Weights of a small transformer language model.
Size: 15 layers, MLP 384 SwiGLU, 5.38M parameters.
Each number is 200 + 30 x the weight over the matrix's rms, rounded and kept within 0 to 999. Layers, rows and columns count from 0.

# layer 8 MLP up, 384x192, rms 0.0858, rows 361-365, columns 96-191
202,243,266,204,201,190,180,166,182,179,178,208,196,241,200,215,201,198,140,167,222,213,242,203,204,126,200,149,185,186,161,210,213,191,169,194,238,133,211,211,251,246,234,182,153,203,260,289,182,185,201,264,207,194,232,239,170,224,217,171,178,186,149,186,237,187,246,182,226,210,184,217,210,204,212,192,186,176,222,196,190,153,166,193,201,204,185,193,245,179,184,170,206,190,237,228
235,233,175,178,198,175,218,180,142,188,184,185,205,226,220,117,157,233,170,196,224,211,232,206,181,151,176,222,206,204,201,208,195,216,157,220,231,184,171,175,224,234,150,210,184,242,200,198,210,237,221,253,220,184,193,208,217,244,236,204,255,248,212,220,236,219,194,182,171,168,213,205,178,199,176,213,235,237,236,174,159,140,182,198,223,263,207,217,219,178,192,172,191,207,202,223
186,246,195,167,255,199,224,158,190,205,188,213,207,173,196,210,277,204,167,181,236,189,226,225,136,193,194,201,171,187,197,204,226,197,176,194,200,174,138,201,126,175,184,211,173,235,259,179,224,199,234,247,188,137,174,192,233,166,197,197,158,241,229,228,237,174,214,170,178,243,214,206,223,186,187,210,236,202,175,224,196,228,201,218,169,161,177,247,175,177,209,143,188,188,200,236
151,224,214,284,192,161,165,237,178,130,154,231,213,170,195,190,154,166,194,272,175,225,190,193,204,215,186,237,190,196,240,210,213,149,200,203,253,148,213,223,235,188,212,193,204,152,230,204,217,215,202,264,226,201,207,188,182,224,263,200,177,235,152,201,148,172,180,183,207,205,185,220,191,174,168,163,226,241,200,193,197,251,195,180,192,195,174,184,184,176,192,218,211,208,187,179
248,197,198,214,197,252,171,217,191,202,195,219,191,199,209,157,180,205,202,180,190,189,228,228,206,236,180,210,210,168,196,227,209,202,190,191,207,206,154,198,278,205,196,198,209,225,159,170,173,219,220,247,261,214,206,163,210,201,207,233,187,196,201,196,253,159,267,239,218,202,185,251,214,227,199,195,189,157,246,131,228,244,206,221,183,197,290,203,207,218,220,225,132,242,226,190
# layer 8 MLP down (transposed), 384x192, rms 0.0794, rows 361-365, columns 96-191
202,175,188,124,220,214,270,148,237,191,184,190,240,213,201,179,124,215,149,234,213,196,215,160,215,215,210,192,193,165,224,210,189,258,186,222,192,222,224,172,206,161,180,230,194,171,212,173,264,178,180,162,164,205,241,190,222,181,214,196,254,219,215,250,169,173,192,221,189,178,170,241,180,197,241,213,235,185,200,212,219,153,186,157,227,187,181,188,201,264,208,235,264,158,173,182
165,153,204,165,167,143,223,192,201,212,205,189,163,197,196,179,160,141,197,168,173,212,214,207,239,252,179,245,228,209,219,177,236,163,255,184,154,186,178,173,231,183,183,169,222,178,208,231,200,185,168,258,224,157,258,188,219,231,178,174,156,186,197,186,191,280,209,208,189,173,219,226,252,112,143,227,217,192,205,238,187,227,196,215,213,199,210,200,183,229,169,237,250,182,220,202
222,234,163,196,187,195,170,180,232,215,263,247,154,214,166,214,158,191,260,239,270,184,204,185,181,200,220,204,118,191,186,189,232,210,175,205,241,181,224,229,189,181,191,190,197,189,164,217,195,220,174,245,141,245,158,312,221,200,165,157,208,246,220,225,188,195,197,183,199,193,156,207,179,210,216,211,173,211,233,175,195,203,231,130,221,157,202,246,135,220,210,155,139,175,199,209
175,189,168,284,227,240,165,236,237,211,272,194,213,129,205,240,182,192,224,193,208,198,197,233,152,245,179,222,160,207,221,214,225,200,172,217,219,236,172,221,237,228,164,215,163,176,188,216,150,203,217,237,163,189,171,197,165,204,228,239,192,190,240,244,212,198,239,210,232,175,179,206,238,177,215,194,186,255,140,173,250,194,201,249,201,158,227,203,217,164,224,191,186,211,141,206
161,239,229,192,213,178,180,193,251,131,204,213,219,240,222,156,232,202,166,223,192,165,203,213,251,180,195,204,171,215,202,213,184,177,188,134,190,172,138,217,199,210,202,190,146,188,164,151,205,233,231,237,206,197,211,195,201,208,204,230,226,178,184,194,177,203,230,177,186,173,111,227,201,226,209,197,234,211,221,189,221,189,161,207,194,152,268,232,201,220,250,159,227,190,170,268
# layer 8 MLP gate, 384x192, rms 0.0824, rows 362-366, columns 96-191
211,182,197,231,201,140,232,224,203,179,213,231,195,209,166,240,170,204,212,165,212,216,189,206,213,189,127,196,199,266,273,199,163,178,169,190,213,126,235,186,253,196,247,257,254,228,164,225,242,186,188,248,227,149,195,164,228,176,211,185,195,225,226,225,250,218,227,221,220,179,201,215,237,219,161,208,175,202,236,188,204,201,206,211,197,197,184,166,206,159,207,236,208,140,224,190
202,197,234,229,243,214,215,223,208,163,214,204,230,129,241,216,227,182,176,254,230,195,159,235,217,231,208,214,263,254,159,200,197,192,183,239,88,218,182,204,192,182,167,197,200,219,189,233,272,202,251,234,197,185,181,209,164,259,192,233,215,251,239,180,245,204,230,168,169,221,151,178,196,216,169,194,214,191,196,230,198,135,205,180,208,148,193,178,197,151,132,218,177,253,175,263
135,218,212,198,133,211,174,174,192,222,222,228,169,224,242,187,170,199,188,196,157,198,168,281,230,224,204,270,167,241,224,192,155,202,269,193,208,188,197,204,201,219,206,163,200,178,206,200,212,144,168,175,162,226,178,166,253,203,185,224,215,203,237,198,191,161,227,209,203,215,191,205,184,239,195,284,176,203,190,222,209,209,203,258,168,185,196,135,200,186,235,235,170,196,193,172
170,184,218,203,227,189,206,227,226,254,205,216,139,136,216,164,202,233,185,234,231,250,196,241,191,211,249,203,232,186,173,165,215,195,197,199,178,204,184,229,189,228,215,216,176,196,242,254,244,202,215,175,210,161,247,178,127,212,247,194,239,193,225,188,222,231,109,169,169,223,255,171,199,196,157,193,199,205,154,222,209,202,174,233,207,200,194,212,202,242,169,201,208,174,178,204
191,181,191,190,234,206,157,228,166,230,222,167,238,223,238,184,193,229,129,215,162,223,206,200,223,151,154,170,188,217,201,206,211,161,230,210,207,198,169,181,201,207,240,255,218,231,211,220,245,184,135,221,244,151,173,242,221,134,224,195,222,211,229,212,221,212,156,212,224,206,167,186,220,200,188,207,217,254,224,191,209,181,157,219,169,198,184,124,211,226,231,185,157,203,195,206